Weights of a small transformer language model.
Architecture: RMSNorm before each block, untied embeddings.
Training: a variant of Adam for these matrices, 518M tokens, 15821 steps.
Each number is 500 + 25 x the weight over its row's rms, rounded and kept within 0 to 999. Layers, rows and columns count from 0. Numbers have three digits each. The size before them is the row's rms in percent of the matrix's.

# layer 5 MLP gate, 1152x576, rms 0.0341, rows 977-1025, columns 288-383
100:526467499503454517483450499497510536506489494535528509517500495515510518475521516508473484543496501521513497508514512480483523499465477543454425544521452473484508469549515532495515528491481537507478477488504484446484524505532515501472464464506511484491500475517434495497476490504498504485
101:497462465463485512482465478492533475500462504511505484492523505468488516481531491509516521542470477494484501512510517520499502531475514483525469481483490526523544487511484459442520501514481476489527491520513484498517462476503491474523489497498491512519517525492545493526480504485510517505
098:460503469501509483469484526522506501489515507496475513492522507509562520463478528455491510543474525503529506454523536487542530515481470520482527546500500545505492499474525434469463482538520517544526494516498522461498500498485451515480520533489514523521521519490513485540475459526507524492
093:510548463483489486507490487464530500544529530496515473522523481494516538486488530497486478498489520504510513476507479524462524454470504532536523491483507493474505512491495453525477492477471511491457490510501506506474465509466488473513515469516481489543520472512505443521451473515514528438
101:473503502477470505503480508480514535507541541499521497487524519541471478492504489509454545528531503481476473533460521505506440475514465484485528464501480475462507551528485564477546445513485528518476470500489509500529485522556499548498538478470493525535526490521501496515453478490452529500
102:497507510507530524505471466502512511519508565511511505510496513476475476490531553480505514537535522533520513511527497521477473465491515494488540509528510531508430501524500467541499458493471491481481491460470532497493509447536499518489533504539482481517501525534472536461510462487514505522
100:519501467476505492492502523529483527494532473545490465535462552552550499519539504527479504472488495506484515468516497520520462491519487484465456459486489451484529487529502528518482532493466482509507530554537542463475536490508492470465538453523520452494499519514494490511485483479538521462
105:501522508492468505501516525481488511486529509521499471515507460448485494522508522514475520489495554475464493537489501500493526505475531488499492475506496480491512514520540490511467501545472520484538529518490509465513501489515512467462475481468478552549493495457473484497493519467497502528
103:455472490515473495503502500479492517497521501442473468535510479537497503467558504502512513484505524497505512524500520548507510493533505514470498445484528488505500512470523537491464483511505545496475504498498524470452541497498494496536511411476479533454473515523505508463478488483495509485
104:512492492486501496541516476529466472499485506543467493494539513578538503457488502475512520490495491543472474461507509549523474509498450495465531503496518474491492458517511532528471494482499501525527511513538456488466515459455554509518487500571499493473514508459462457498520507448537520496
101:507486524512513493491471524537558492551580497485500511517484462519512526536555570510518529500490489517491513509487507559476492496473487503521504538524513521473492525519534532478477488476495518482476464482496525457511519471510471477504460481487506533514500537486481532497568495482514495515
102:468461481516459486526483470491504523486504503479441457485523533499472478485493504504528501523522505488461472522503466478500515517491497478535472486507449473526447498483504490451499493460501535514554508515510508455556483491540488490514521518513527506463526458468500482562510484536490491493
098:453516485480471489546500448502521546467493512504462514479487523512522465505483525463486510497567492521469521501523545481459503503472528490510505550447501504463497550431509503460477507492513481431470506512497514515544500502530473531479502527520504498547530510479492487494507499493523498492
098:500500460490504521515486529508537475449479476505498492504513502498512496500537502491532528482481495546496508487528501516523494451483530512546468505468510516499482515528555484501538480515504468490481464544483502478492501498541491507509519486519472498510501493455520492488522483500498521449
103:531505503494509504549461489508533484460523493501494435493496462511507486528465480504481495513493547497536530518519504479485490496500494521476492520515487500499483434508548485460475540503507502502492522510464476492496481522536511441533453458491498451498564506513500519469431512475525505535
099:549471546533482479538461469456536506517537536517501519538508514485485460511499518491499481493511519490493466501544511498522494486491475510495466509506483499510456468502510457473497488506460455470543548464534487483484476490504533538497509482541489536464549498483481500476475473483496468525
102:489508518508530475504454472576520481487518505514465457500502544508475497503469506457522496487470509561499483487533503486544513529478496501455505492471553524467455510490487491494447511508478503495505483473499499482520486529520538475473516518544500495487557498485476492502497466482544507426
097:494517470525488483468493518504491498471483559515517460465501541534509510531505471511446537470502509501488511555490508509468494559485452507479491479488482523520445532499522480492482533483448491475496528540501508467504468537467495492494490458471481487494504538462478456517491462459492505470
098:506484481447509517511529488462517508531509515476477461479499532483497514498470493484529521493590471486499466516508489492505526472550474516518536503508539471471478475523509487531528466488506515481489535497463487494455530524505527537511498512508508457486531513494491488512505507525495455491
102:479495463523532498562518523502522503535506512488431540511499504506480491467483564518440475534478500503545487557471503530493485484511474504471507509533505511502497503516498501514510516510468480461514516481531524460505514520534517480514531500537536502500502481489489489501532493451489502503
099:502534493505523511506504500526506506540515506458510508477513519525485525505514510500496513477503527494484501520502484496522534517468539508491491523478510500495515525548491524500488499541477510491485496497465526527491473470473491495526495519536506509505468501459487483506532513427498485510
096:469455502511510512506501502471525523476505498520445481499512530500490496550540474486480498513545472531482468471504496544516515474441493460514550503515483535501480524508477452498523529520499478522521527467479509482484487473478507493516479516504512516434496485497497522457510500509495482474
102:485498491523527513502490483507487465503489478515460450505495460473476489510517518477535478471527462512501479506504561508505493452504497468490484519500534516462492436522475467497517482514506482482480471529535482486517495505484480534532501514496509473543512477486481517515494487546476503523
093:553455535467531490505543493505427513537490506546526505530522527533466512498504476477505501484455476493512515519516531502478437509511489509516495443486500497533505470495496489512489512509483489503432453471524512511497513497527558503526512474566525513450469500533491522512499453465514488555
099:473478498486488511493536486491512519496534505488494526468511455502527490444484510509520499494495479473467527506505464489499482490510513484570513519511488445507491497487489513463483477520519474460508474508508555531486502489499478535546463523471504508496496512484495498531489511476525440522
096:504490505472480488461522470503518513467500485509480477505494514485519504510520499461495526492496498478443507486481511486449486473531489514515496500523471495494500505488511507511484493515498479490514477463502509485512486520500498516488522464493458471508496516519534538515505498485505480469
104:465474474517510459491535473513466509489504514471501522449530523542519511497489516513514509533536506501461524513547485519530509521496529492486497518488490525468523502477519481463453464464471483518497516497537502499474509463520502506468486517470490506479477485454517470505497505538471476495
102:485494496512516493522467529526541483474497460493522514519515463468518525478503478495515570512517442547509479488483506469533472445489535509512530545492490492446507477499501460520533482516513509512493492479492493428504500508512506518554502518472476471466567540487531504493468469523517478463
102:530479511506469498510523479507508504486504507476493519512544474496478518475536494509554463506487469496497492554488566475532508458474538483505515519472516516487504525509506483487513536526492521507492507495497420494476508503480517511526506516488538498530508471489478482519518520531527508528
091:468522494477536532497441475468459547477473487449500535474506511520508497476499535463497484489506507476478535512524520495472506471489494463518523534480518460460542502529461490541484511527471505524483525507527498510512499470507462504531514524489465534466446489477468475510507528469443471529
104:524497473527516487489503539472497525501524494537501496476515496550538515498495518508552509518448494496480486525493534507480514545493494491559490535504483501490485507485516505435474525542512444538489511516517482469470477515506496506496486519482503523519474454503474530492478486471525503536
096:510501525494467445537511468545462449470494523490484473498507549525484539521478507486491516495480488523480486494525544456485473446494482515464457501527494532488491533504511509530435517497483512511492491496492469504526484496472507475484536503526514514500489506493458479500455512510511501522
101:511504471528493473522487505493505474485541493496501543498483497485471475509493540458488512492518497502523478485489512514537463524537478502482520502480506528506519472504527490461491561514497534442445505470524518467479480516545482474498505480521540464549485483538503519457514472480545484456
098:455501454494493550528506525528509490473485498515504498540512489537484507513509488525520509553524538528477479465484494540509479470469488548469484485485455578491511496460524480464516486482479451546475490500529473476521498490494512486454514477505505510462519478487474468523541442511498500479
099:455483527524533492491544472507502530505502509514539521519473479498502515505509511518503471501471489524464477506531502524557471524526498472484544519504504526486506510512544491536484500485478542478520495485497500482457488516516512537460473514516484517498539500516471530506503487516514479486
093:470491516511496521572475527498515493530483505486517481473548543541486510474498522525517475522514476539480475507473500496488480516441509506533512455498519486453493503500517491499455493485528485534476507513551490495489503532550495508475536469522491497525499516511501480492496520519477488492
096:532505495520547501500526467516486502469509494499510484510534463514502514522519486521509528526465509497536499549532540484517481518468477508507502480542512481464457466510482542539493481506474510498450471494499499471491524540540496488524488502542495474489487475484517470499503483511493493518
097:522526465522460535474513501539505514508516506479481476531504491491519523510550515571487536534455461533513495520536536496467483424503471514476503528501529482554516475482499528512462530507463504522477514519457501531483542525493505517465456516502523493526534516461499492463527514516491473515
102:491484516523510527480514524495446553473498487451511497494545492553557526526503513473552564546479492517493481511491488507517478510524475482485492521516523479471503504522544542525497461522510501476494532533514493538537498492495502553486509530503453531490507516520502461475439479495519459454
101:522460491508477480502530516538471494473484509499495547478503511468469484517528479452497500549452510530518514502473516507466523528477550488494527531508482544485514463483492483481473518520469493506484514531471467496470521500522513508444503480477505535482519513476443459488504499473531518505
097:490491494549502537483505483523479525463483532526479510542485511516514500516535486491501533513476523470430520506500524504498482497515522531469498523525548487519512440517501478540520507478539512533514477568456500520499543488448480525436526513489514535499495478454494528490557492488512519519
095:516538518475521507451467502509495523500523485490497511484500539496496503486529548523493514484514545516468483485501523511478513514500494490464528516514532504492509518444520543488489494521488481458522517549526533466481466508494487504487540483485514527521489482500512484499521485469500497451
094:509537482484498460441445473438480449531495505466473445503484525545486528512571524532491498482494515516459481514483497556485517512510494499530512492509480473521518515507490472468488503502491480540474525507504510496512545500471509481501558501508494514490512513485503532479465467452464516503
101:477496549462542465500558452473512503473520484544517480524499485467517518491508473534503515502510477478473464468530504474503487498445482454520507504528439538483538525522494530487490470500506496519511502508486525508491562537494469471482522462492503469510528480522496488473491453520465447529
101:526496472529518466511471505500508514502498511508482496499517507503527494515495471481495528479485503483477480492492460495476483528488516504471528509488486505455470474493483508517534506484476496475510533486517480496477509508521525542463515543513463502480474510485451456513513493499493513457
105:496486545485548490531509514492511523491514532508503534483512495499515506518494542515498484559513496492505475533502544499497520537436457468508527492512472506496469473503524472513512529505516487476486489495499506489556496477491491494503497529462520475476498507519483512519448509492485483511
102:514503462514487504537485460505463477458515510525472504510503522506493504465441545497509482534530539510518478549551491503481458497480488490475514530454573470506493502503471532477485506559462473478479574447517496528541510476479469524540468493465531534502542528521516524484488463465503465520
104:517489494543491495509516459503510505467485490515503483525504543518512518509523488485515495491506489507482487477530459490529517471543466553485543483500493505521504529479494503498501471484452512505517479539503514506548541539450513481506462472509519486498476481474490484459520463504448517501
096:543482538497484471495470486483498499497459492522492504529488502479530470447545525499513480438535513503511450492518458481487519475505495506460500535472520536527513529504515490486498502545465452437462544478461475489529468483482539471521480567490515554479514532476487466464503471530492491472
# layer 5 MLP up, 1152x576, rms 0.0329, rows 977-1024, columns 288-383
101:462481508509478552480514512517552499528528486520503499470523485529537493482466545493508519510519477486504502501493489490503472504479526535512486525508484478469484546527487494509521491514447571492504452520510522476501451485518520516505485458483531504489518523481497519468500495470527494470
100:515522479542506503499520502525519510548476505493507471497532479455511541487516547466503532486537485538491485499460517501444506496471488509527530493507481479534515509550506505474528499472497536529506504509470519447486540511494503441513501497464484501555494485513477513481513517463488544485
098:458497489510492519457467476522518499523493513527456499494466527510523492462526456507506514484525519513529531505477489434487464551489541468493494474557525516551534482531501527555503504526531526503459499503473488485505505499500502483479505503504514531455513498487491485495524533443509492506
095:541503494486495507498508494535475467472523505495496523519552502457480538536487483487486512472536518511493477494518516469512523528528483499469451490520481505496464469527496472543556531515523506493497479512524466472504510478507512512509507529555463530485537490528476487451529483495478495492
101:516549467454497567505552433486463468509458501475529513502479518507510504507481462475501512450506467482482519551481557473501491502497493495488542510507444495476481489482507525450477491501495489505496471531523502505494526517535489484463485533507544501503524520503482476495513444553466464526
101:475509502490485485474520502525528523472490474539502516484512544542495461472506530510504484515451563520471485522475520465500561470471500494518472515550494511487445505530455475517510506517490484526499523489464462529515513517505501485510510506465518484549538529506489489521493510480506457520
100:482508442497516495497480494460555458479535491534529500505515449458500483536519501545520482524490474491516499490450460480499482478448471529531501488489515491537488552503510502530511460473526512490498528518476441502521540532474487493495480493452499490531527490521526507523485502479545473473
103:510497480525517489539482502501473474536461501485511510476514509500504475457461498510505472510474528512519507503501475447490443520508491492530514496472457482520506548468458455510541473481449462513478529485501474478552516542521501517479474491521540501473469508494498455507501479519524496511
102:467491502554510457513483520541488549492489492543445495475493525512508515493541520500481499523507510458471526497463533510534484495485539469489468473542503519484492492526504471518503544522528503503539496458481501496511528480535482504475465522531459516504522499535464482477477539489491517511
103:509520497461520514543535519484486512539498532473539511509465548459477452465515482480532510477512475471503509562525480469452492525555489502491501497494455490472530479480459478461528459532531522519542528465510531439482500544488512518459515460516519524484460477533505500473503489512500482456
101:463493494499439511531523469420483461510486472516482514496510504511524493508505500501502528461478512493497498488498542530505514447476537517483482496511481463506518522503515466486497534497517519525524493495520499515483531564461567500490483501488539467539510511468512548530473513505529474457
101:460506473496478486476506496484521532481518481510486529488500551477487476501487461522450446528492508491463509485487471469519522447482487502500506532520505525546465478508509510494528510498493544454550528462482454508543478502560473511486495485452467520526540466545516506473477505482459530507
097:512506454466533499505477534468467503526484490495476506457508524505510534472526492484468526479516529496501462597504485500494467514498480553512536508513474524518530517533491460531514495480514510491499502505523499486472480517465459476504528511497468545507485460487493476484444485543503500461
101:511512535528499480462508477509487508538484529476506532521531511473514503509509484495494475448513514476541497508514471550460506505521493493452546508508509532476518467507474479485461485496473484479476561468516482544518542480491532515479531516502502521505497500492497536449534501506477508524
102:519486465503512477517481476505499533491517519427503518491498531543535527500448519505527519492521522490472513469506467535507477509497487522440493515498512492515508465468529512494472430521482512560521513467517523515469508515498496511489519481519496559458477532514533505474522497538447482528
099:439471494495475471493487485485506553485513495509468489458548491493480526553456512518502493522522479501505478503479440488477522464474489493533516530521486479520503517509476501489475493492510518501535485504516451497497488464500532530528542508506494525485488542503518514531499486504535474524
100:472492487519507498508516478509508499493473454481486491558496511484503493521518500449499473526475517459473483504529480510521503492505526469469493487513487426498501464466438508507498505496529501529497514486503512459522535552476500505512500530548521529472490462516467470440495500495529526482
096:479491514502506479549521504498515463507505447467489494505500454486489509497452487519542483544467521479495478449484559523521499500557486527504559509538502488521511477535533444488530510481495508493510521506455537513523529497538476492515490537493508545479499524542488565520529507523502475530
102:514525471480492499488506466493502482499476480468547512518521512538527548511517459467464486525512486493527484477511481523492515477513499494456525495508536530461500474488551477494518503513508531492527530550536471552469515484477502481522476476468494472484478526498497505520517485488514464523
102:495540532539490493555489464515529536518467505494490529543547508499515494499505512451492451503476511485504520491501487538498508445495527513455500520544523488544506496501514482494478533468544513491484546502492501520528537514500534537543510514512505522492519529511515485493491505482498493471
101:538453462504535484477507469511537535530474495479513525499521527528515500482521529534512479511482463503459516497485465460491523480495532491520499499504456518518490512508483509512479526444538502542500495516489495504510520551518491486445499452487487527467525470512463488480470464493556470513
095:544548530503508484496495520540485494490523473456561537479508508475492494432478496484537488484529504497524489541505506477520462526480511518470488466482543528502497462487498498486464449503482489489505480497521514542479519513514557519524463529554483518476506503450513502489519463491475465530
102:523535492490493522494542547518497517523489520551461499487467496542478490498512485526531499539441516485489492479481456489513479521457530531528487467535508448551546529489505556455486526496480528496454446454494479529502488532501488542542482460563534533519455504481510526502520481483492528499
098:506487523504497510534530445504510517481541524474484471466485471470526496485506523501520481495513495489527498482447512481530532512531491543493489502512497485502497517472502492498461498484461456510499516545484491471453469481517506551501506525470502457494520525502476538532504476490536517454
101:521493527491513500482492510509455522478518530504475489461487510493550490470505507523497501491486503520504489452482508514508493499492468470500452499531495492510480502497494488532492520522491485486474462502504524481544508504501496528465475497486471464480479533494459516527508520464484494517
096:515527514497547474476498491517472522453483569485525527498521505532500510507459482508503512508511471535523466507490517524482501539464462521490501502466502525497520499494482523466508520510517486481513490522483538531522472501533512534496515488502528516450465523516484529522465535481544485512
104:498523525514470556533494553519504490547499484494497481478486527505448499501516482504526510511481557487482499535466473514481467554551459486473464510584485474527540484533431523515525465540505501498521519478472483484535466529544504469509459472502516490510519505505520504504513498476521516513
103:464505505451501488463524514487487488470499480483515515514460493521452508522484490516524533499517450514518499504480530493492486478472488494488495459507515543492496536481518478498476515533503492512502511501489503501510504463493500527530494496484542497475502535486497526487533550539474516517
099:482481490490487499505497529525524477519456464473486502479486556520499521526488468500480503509445490478477478441499484476532529479541469516529453520509509493482492450480477504556513516536503493494489469513484475519475494465475520547541467512519506508532477536473497533476530469489519525545
096:545501473521423483519467500477517481450505473499526493482490473499467519506509571503527482482504488488468455493506503475482554504474495507482518496486466505483471477505459482469503449522501471464497516485531494498480535498524473475529510484486463559479457515506543486482481510474470472507
106:497518544464500521467503526497531517497522507541504542464469492509530512482481510497529520479500533499480467503515507491504547512498526536487532515526506499527525536506524484491437490492477512515536506482509454499474477445501530507520526488530493480531493488488492492470518547477513508511
099:504481495518497525521516514505473481515484488445522504487476528515492474496481505482486485537505463516504548509439477492487504513503501523541502499460496520480513546514517490510520494492505516476516503501499494484441529468479539533501533494483534545504500515530471462559518456477481427502
100:489502492500522522514521489478537456499480466484545527492490474458501490524492481523496484496458466480534520498516481513512492509493487462533507533514522488500482492553470520463471480518497475507485513468521461481463464557465494465490523502492483505518465507484513520500503505494487501478
098:457537509490501504449531490503509521509490547527496518442500484502481513515539489488479531481492511494463520513483524517487524513520539493483470472523502459467486466445475535507551466501503539500520489486490525492460509515535456519540420455509490477546499503503495442465542475506541514514
100:522465533455490451507492510480516462538520510510532470500481525489575499473505510505472515472456507504513530494486495486497510488483501529518483481485499501474491447473485469479457460485505446524479483490478513542493530503530477560485524539506495508494518474492508500507467538467520509511
095:491526547504522487477523481535528513519448496534543511507520515475531490461477490520553516487502510487498505465511490482523474485513499506535532470502476499463507494481491530496485510499542458491508531535470513513493465504464527468458523482452519505508464491488459523513502502483458449469
100:522513496480472537556531495462541536506516483481475485499464511490513523501505557539544504467494493513479509482481519470508506457468483482518503445473479498510524553502472478476523523523477485472498538494497508506481461523522467475494472490447460531499529483508442528469458462490541503482
100:506474501517544502481491482482497490491515484514475512525534482486542532460495493464518491473516482465464479480504517501519499515540484471466463503547518490499512496503480472509475511496466521500467482478528506438555472489445488486505488540487483460511536530494472487501491501509556505524
101:528499479502496520541519468483526524511533501555414476475449516503483481449530490490477467460498512505503478511466466549487508448480477521491492498511511499521483493467509486459568519511470493515475461533480505473468463466488527481479481486530456507545560471512537564539522481509584527506
098:514478510513495519502493533529492490515522482490457560498484478511482499526442488465500472484545517458497500463489562533462491476465504473515517475512502488508456490478524507481505519498506463448518501470481522465497488499543494534533528510480532509517518493538524528476513513487513513487
099:468559504490530530468481521475516523502525485484474532536481487490471538511502484514464519498541492515494543517462505462549493459508485480497460500505498467504460537556502538511506458464547494453508515528480516451535488488464501487533494500534493533464488511506491523515482506485495527511
094:473512532476492505487488520541539484505550535481516504508474523530473491507497511523458492488482493526494521540490485499439467520476482502490507494489529518524465491486536485499514487501492516544529458501489523521491485472490497492486512469491503501515475518483485496480511543515516467524
094:512495486507492510500493488470516499484486547478503536511478502501554500509487505454444518543506563449505517547460522508457540487514486503471486479487516527484495511507485507514452507496560495522484487508454484514502551536513513484466545472488486474539481501465534505474523490493479532495
101:525540478476450489570536521524497511534439527529457518534458514538527518481490527466451461475491546499516506511481525498519484475483480521483527459482495513506491476477490484495541499518487483501500528512532502542481489525530496501516477507490531508506501533531473483482540504503501546456
098:528484490499543521472516538536509508504471444495535483503484485457508490499526510489508467535494464542540510501538462498534535482526512531438485486507536467508511487486480496484519491474531458501513521450520543500488471453528503491492447479495456491488508539498452501487544492510425529529
108:517503472482527494519505484513485473494519500498537483494542525576467546491534499505511526490507527467510474458546499534514484500486552509503514467489511440454494475533509487505484512500490496497493510521509510464482525516511527501543504448516463522507512465499448475507527499475544501516
103:474536518495519535529512514508500534494496509475542508499533520512510480517520487527478532503507454527465533520538462507487526499483534489460457545525454527491445517526494491551489489471469480500468465519492467526505472518497479464479505493491500505496477509476490494502459544491490499485
104:528504500510465532505485530489484478474508527502525519480489516490477514474519520468523523498533517481456473511529511464479514536504500499472492484532507485495530498471471522538467504524502451534512497498487491477485471524517440492485536495516565516525484464499491525523501533485495510528
# layer 5 MLP down (transposed), 1152x576, rms 0.0261, rows 977-1024, columns 288-383
103:495523493512509499485438469530474520516513549469477466507473502523521477497537478465491537450486452463537523494456514530485533508489481515484497490539497502485472539499508458507517502505483524470523488485508529458461515482540520519500498491518527505478462525488442541471468502504483516511
102:456469473512497509512466460486503458480481485494469494481505518510512494551499489549483521508518466533490538479482497513500484453494549495444501529510463507499498475541518481494498495520471494530505507470548483533545543517511477521523458478552507504479540530492483479502486490490477518468
098:510519524492473473490505514510505514511510499503495497524476524508468480490491496509543521535504492498529461464480508494505494454502485515525482522501517477503520498498486511561470516478526491513526487471499504537498451491541463509526493499511509505510499495514506466525474471507498512502
097:504530529526498485529471501513504489493490502518509499460477513458501548516499537526476485484503445495491502477517517457471480514476520520538473477553545507510548493541520508504487496478511489473513488512513441515536515495480528516473450483534480494516520491470483503469512502502504488490
100:508484470491484464524528447498554499579499480479499489505543534436455494496488430516501518476502477491519547500513501485519477461468488497477489480472503524517497477465525496475525483515448491515532536504485503490463493510488488506471496497453483454549498514532490490517522478519534486485
102:537484534475542530501517515486491486497452532513511494516539458487488525505576430479494497467452551534507512499523520521512518506507466543513474495543437553512518497507527488478453537502505521540493516538541493508514482478501491507507513508559502486511503475479523527487526498511515522452
099:525487483535504488539492539498477478495482532545512504520484495497525406502494514467507499492440485453490456502491499494490480517518505461475532543520523488500444531511484523478529476474521497499516495505538483511508535513534487523501511500516466507546477493529498510527527513476483481519
101:525521521526504504524480504499450548549509508521487521524511488482503499514494511471511483486527494543498452507527488476514517484487485518499500510476511481525472544465547543467495493490504496494509465499513531499507500544475453472531552534501505530510473496528494509541533472522519545495
100:526457517496472492508518513495506535495499508483486453495501474537500504521550487523483517520505544521512520520514507511490497496477531533478511526481496486519518490460481519483480511522519516527497474497497485481506464526520491492521481454495489499477519485454469503457475524472482535551
104:517471509483518495505498482456499489472491497529511528483527484445510480514499517510455502475513507528479467514490496516476472557498517529487538528534485520499456520478491515470491521524541488514504480503522479504529484504483479510504441448496522523531489499454514518515507467475535478467
098:546503535527509449489514511496495521495491494514514508532518531521537453489479493480494493442523516516517496484495480474514510495478532533485480488466476530482505507479478523465495492534504477517485481484463490503505521490477502488485559472482474502503472491517496469477484496551433486444
101:560513476544478494504506491490507531457449479476452509507501483477479473486485512487499529485547483494522509520475509527468445497519480508496523526499504530533521542492503493474506506498504494510460544478504444513545521506491539468513516524504479488529481512504492449455505527488513503497
099:507512502451492516504501537517489493470465507507535496566492481462566483403528523506509489458521527472521497480519485451470520521527517494517509457494503473503517522464477498461489520491496509472513466520529513524485531514525528484519510527525519532477546517525492522500482513487493509516
102:522534505495488452443413480469509474475475511524477489526512483531490463475501522495519510471581491542534463469497477546518528499524553509516499534523538526490492482507488459475497499530491486453501505498512486501527520484476523524530476533532532561516493463495485473534478486525507523457
101:507569527530519528499475497459478511502494488469513503474498487513489480542512518479529519493544485501488506504491478529483524504516488477483483459499509500461521525532514499515508488515500500481467549529482521485534535467548505509483529485520501489458507522493496465484513510489489487520
095:476520456468491520467483527453467524538490504498547506477534503469492526530508512541482489476551472532529465507522486489476523492482503518579505478512520465509495482476509488496492500496533546496478487505492471513545528532496510531482469505504494506482474485496485518470504486537513537475
096:486502559506466524477504494476506512483468456473528481500486517502435455497513480488498527525518464461531492496543498457519520476498561477514513489497512501490562519474532514537498496528559505455510492526519492512467573515494572477518502520462548491490516481475538506497518541495491471513
095:520495498530493503526517511529483476529483523534469441503455487509486487501487491447531534466519529494482488535519510499495471515459471509476521504484496509532454470465532481509493546511509488509519545557522496454520529525465527479507493510475527460494530494487514437503537503509540566484
104:499484514528464507539514516526521459528498524482460500490525503516477512529521475504514521457524504511475527487511516527535539460467462488507488482526490550480501531491522492514500524507477524454489528482515507519536481475550451530495516502475460531515517493468495504516515490516500467514
104:544527451494501550509507523444513511504487506505535496502490473490484508504515449477504484487492478514474508497518521503467498526502504538479487459460542420510512565502481494541501468514504517471535514525504548506539479507494472484491529511498461499494491537486477552519495526505461506506
103:523513517515478485565532480484527481451471523538473484480498504469505506506489502506449488469484490476478513508501494485498495518449511493500462499501511487483521476507494489535483510502476468520492503514538480485508502491511517492489484498487477524533501493457496477541510499494474467494
099:469498474514499515553465537475506522488510467520469514486503511506535486490522468474481481508508503475508502512453447553548527506503523511446533504518504490504496451511512450525520478479498436525511529459488464501528447494506476510529511531487464509477497453520489496471509516475533499520
097:503533480479496486510486479518552487519480486505510480437509523507508434489486513515524526494506536473486503515485470512552508509498512498482476481492509529541509477492505475506497516526491493530457536511531483515521517482462471535433542514485519498486505510506508490484501489487503501497
099:512506487506517511460513512538519485490501545489462531479506523507486531478525496488525493497494471478507522525515536510458459540466516449513521472545499548503534471522508493513500486502541453502494481520486502510530473490471511453483521481521535510475481518516503533487508500448504438492
101:516498495561496541503503490533525536496476509493504484504477513566492515480546502473477502480487551497512490509476462522519523493472526508496527513475495536562508463493485497457480492506468483509489527502523493503527498507487489485516538507523533544502528521469523468485502506463510505501
097:446484546489546490510509495516504521446539522467485531493496519428488537510485501487479480505535500492461460517498494455487481481536456546513524534539500527504524542517440536523523500527476435471518478497484498523521471510492498511470508490521471512482522502494535515504500506482527474468
108:484493477477524496480464485512513505521487497544509507487457548464500466514487440523557509472490544534486484500504509482503489491495500498529524483524505536508527477493500545515488538504478471533497493507453516501462508520497500531508515508523497518474516519519485541522518528448500531539
104:502467465500512496507463469504504495499509490428505523518502536473472547537496443508497499505531471496477523499449492496551455481450474500460478530504457523520498516487487487456538507521488488519508431493514563493448503505502509523484470478471490495487550510496481533471534527483516526526
103:442535534529525500483488554501545526489522510532524552536464532521471490442471496448508515508530507510505495511484505529461488518497484532475549513533533512489487521506490575517497536491461532506478471492530564519475524521503477464505550501521536511507492495527537555514517508556522530505
094:532545495521552467469489473495497514472488503526444503499520520514577519464548467499473486458481466496505530478498520486490496491497534521495473493541488531477524485469462491487490525494511511541529511518489527533454501486479500511527504511521507518532499524489529494494500484476540511441
107:524504521483497519458488504510466486490490519524488519476491518498516464477493492475485499481492549503502484528491482514447519502499520554519504489500463541494519534467501513425464489548523495512486441543522520456511526498518497459477530516489502473470515524551471519494466495496489511504
096:540543472486479508519538529533516527477476506536496486533471531520498487498499483496526530505475519493523501563510517493501498498507485523461470521504500513481504486500521479488463515508460479494500450481509484508490486493492503477464514528503546475521500531538496504489465512503496467504
100:504526476488477500557500478488483508459459518515526498556490523457513526460493512528531507567446485503465505488435511496464505507423495500471519486484507496512496484509507507457499496471527488485499481498517505525500575502518503504542524503507498527480465462485520478492482503508444555503
098:487492481519548509520507490484490506536445519475505481530520479497519436555481519507490495526524502527508472494570534508537480481526483514478513503455484471478504538522520526523526543491482539513480523505476495519477504493498548472524458496464500544486512519506491487530506482513507488485
101:467482482517512486526503519490519555530520469490493439468491501497456502499490479457506499480501477524498496469474531462548546464486479516462464494491508507474542525486487480462462532469495475476513494544475496475489522491535441492454529492512482497510475523511459508523481452493507432497
097:490500456477496517501523537516532497516496534522499519500524490469518508513490521543464476482511509530494440512535496484513511496481477490523532483538458463439465542515458522539473526516481483524473447465510525519475507492508472521481430472510505515474477471533522519486502488463458520547
101:517509475533514448536523465516513495505492522504504517482480484488488470479469456514511507483535502508496505521466505525491476495511512492472523478515507493473530497549506483454487487541488503497474474479533495478495506484595489522480501475543463505471493502517502480488505490514502487518
100:487539503459503538506496517480519508540452458537516464501468485521507484468483494502451545476517502566484524500446502477516498470467463483497533447514463470510479503509513488502542529464522526493524473500494497456476494514503495479537517515512492495485499500497488534509521435514516553511
103:522501532497534493463477510492509511495538512480493506471517451507464496496474512502462453492487447480498510472478494538519493511523474477471480452518516562471498510522519500508453530508468512492454524528515511517478554460497487518480518496523507500532490541497531476491497493503509532507
104:501485506517488544515521461505488493513488442533510510506459473535543494505497542456492467481482486443534548502521516473486540515501477445487500475474513526490513516530509468499540501547478520463499478489502533479456508505500500456521515507503501520481525517513509540520485519412493480491
101:526507493480507520466473549508493472524523497522481540532505496511500498524526527473495544500515523504488442480485468524503534486430469528491497559490524459487483477498521489509482502544485518471519500512473526469569465530531472538516491535463547481486533477493475477512480542508474501483
096:525491486540503532538516437460458537542504547514487522520500531480506426524521471460512492489496464484497492444536460484491497485496461559474503509500484488474474498475439492470499495510447475546488516504508478474467512531488533504518534543553514517475514522492492452540508459505494516482
095:489497525513515479513515484519529459518466520481537518505461508508511452484546484496496536478498470476540497509525488563473498533516484486485514510494467523507499520476513532483486550473497503536467509487487537523505504547518539496528509475552534466474552476521474500466468458495464480499
104:489495501496486502499447503498517539519508490512477513512506490521474509509455491485491519508527498485550508525462493491505527483509481478474504501467557505499490545479474516498470538529505480539490479463507510482465500490529497495469482507484496543474493498505525509485532513463499507527
097:495507481483532540513548520512508511533509532512512489500464520520501477512484473501526535498463482532492538522489489497535517483438429549503485454462520493544494505467512555496515493500473542499478505492497517513450557519475483520454463488505519511498493480517482540537500482485550512497
110:489492451478551488511475544503515486544502471472498494526521481519484487500509571508520480471482486473505521511543493514516477525530518522542497491504510490487479479510482448469507505499515507527537480482439506481486495474543488462512517471480483541488502545513455492498514491508513499493
103:482505495531503556522504498469472502481493541537526475498477517501502453483496495506508480482474451419500464523502477489461509478505501516493473486513519477483517488519475488491505439458510475506495520518503433473508445533530491472513514563459495496539511466518517512493465483520507507540
102:487511462462501493442475507474487500485518483526501502504504544511477459541467567507523522534517506476525479551497492523500504525522504481483499547498501533498463509462498466521472488515484490508493506470477499540472493473508526484490471486522514537476518490460528495504497518526498524482